Part of a small language model's weights: 8 layers, 2.84M parameters.
Each number is 128 + 24 x the weight over its row's rms, rounded and kept within 0 to 255. Layers, rows and columns count from 0. The size above them is the row's rms in percent of the matrix's.

# layer 5 MLP up, 640x160, rms 0.129, rows 635-639, columns 80-159
size [108  96  66  94 105]
[[141 115 117 122 129 137 139 155 124 126 153 109 118 105 170 149 140 131 120 102  94 145 119 109 120 128 138 153 121 118 158 125 106 126  92 145  78  80 146 168 130 158 104 141 103  81  85 171 116 133 154 109 127 109 106 166 169 166 157 135 120 145 127 148 170 132  83 104 130 158 120 131 164  99 142 177 127 115 159 102]
 [107 139 107 120 135 132 114  89 107 128 134 134 153 141 121 119 148 116 120 153 161 125 131 121  90 102 143 139 160 124 133 121 166  72 129 164 139 172 142 141 117  98 148 116 139 140 157 143 148 125 137 167 148 138 122  76 154 132  95 115 146 153  70 119 105 141 136 161 140 150 122 102 108  93 167 162 160 111 130  98]
 [155 136 146 124 108  87 137  89 149 172 155 127 139 144 135 131 108 142 155 124 146 134 119 140 139  99 103 127 124 135 151 142  94 139 164 158 141 124 147 110 110 137 172 135 118  86 145 151 188 140 132 168 139 153 112 100 176 104 117 133 127 101 129 101 141 129 143 122  90  97 135 109 143 161 140  74 140 141 140  91]
 [146 117 132 117 182 132 171 133 140 144 125 179 124 125 147 123  96 115 101 129 123 127 124 119 138  83  98 121 117 164 132  91 120 159 158  91 125 134  91 163 156 139 138 114 123 129  88 107  96  93 122 168 118 150 106 124 152 152 145  76 164 140  92  87 172 133 134 126 146 150 105  92 137 126 115 121 169 117 142  92]
 [130 127 103 140  96  93 136 118 153 141 148 114 105 127 145 122  99 140 137  97 116 137 117 196  66  97 130 116 114 160 139 161 141 137 141 137 141 130 113 145 165 158 123 139 150 144 149 176  87 122 106 112 109 116 120 106 111 150 129 137 111 138 127 110 143 128 146 140 124  99 140 113  97 115 133 114 106 153 167  94]]
# layer 5 MLP down (transposed), 640x160, rms 0.125, rows 635-639, columns 80-159
size [115  91  82  93 103]
[[145 126 134 112 147 164 142 129 117  82 104 102 104 194  98 141 134 115 146  84 139 120  88 109 134 131 127 158 134 121 133 109 153 126 146 124 124 121 161 105  94 169 131 128  80 115  96 146 111 110 132 127 105 107  98 142 130 156 151 146 173 118 107 142 159 146  90  77 118  79 125 107 119  94 130 155 122 108 103 111]
 [160 110 130 120  97 156 102 121  89 142 117 117 119 166  78 148 101 121 113  85 175 136 106 153 147 116 124 134 137  90 112 162  75 136 120 166 130 144 157 159 103 155 131 125 141 141 102 117 141 166 126 134 168 102 135 148 108 122 121 144  98 109 157 154 150 133 151 131 113 125  85  90 125 129 137 149 156 147 104 130]
 [123 129 123 118 158 136 117 156 121 118 117 156 125 113 106 133 112 120 130 143 110 122 145 109 190 106 144 137 130  82 127 141 139 105  81  89  92 118 126 147 107 137 160 128 150 162 113 126 157 103 109 117 171 125 136 174 144 143 114 145 144 151 146 124 120 106 114 103 114 155 105 175 132 131 115 136 133 136 138  94]
 [112 115 140 137 131 133 129 127 134 132 122 157 103 113 147 143 159 167 137  92 145 122 154 145  78 152 153 156 102 128 107 133 144 136 100 134 111  77 151 126 117 116 133 125 109 135  83  75 131 112 110 138 111 113 128 118 105 102 122 124 116 157 137 139 165 134 165 106 163 160 134 124  95  92 137 117 112 132 126 114]
 [103 129 121 125 130 140 106 130 128 127  88 133 115 160 125 123 143 132 101 132 144 119 133 125 139  96 146 161 149 150 151 146 106 125  85 115 166 162 117 116 131  83 110 128 113 147 114 134 137  83 106 153 113 129 170 147 173 103 117 115 119  89  90 104 183 122 125 116 117 152  92 149 134 144 146 153 136 112 114 142]]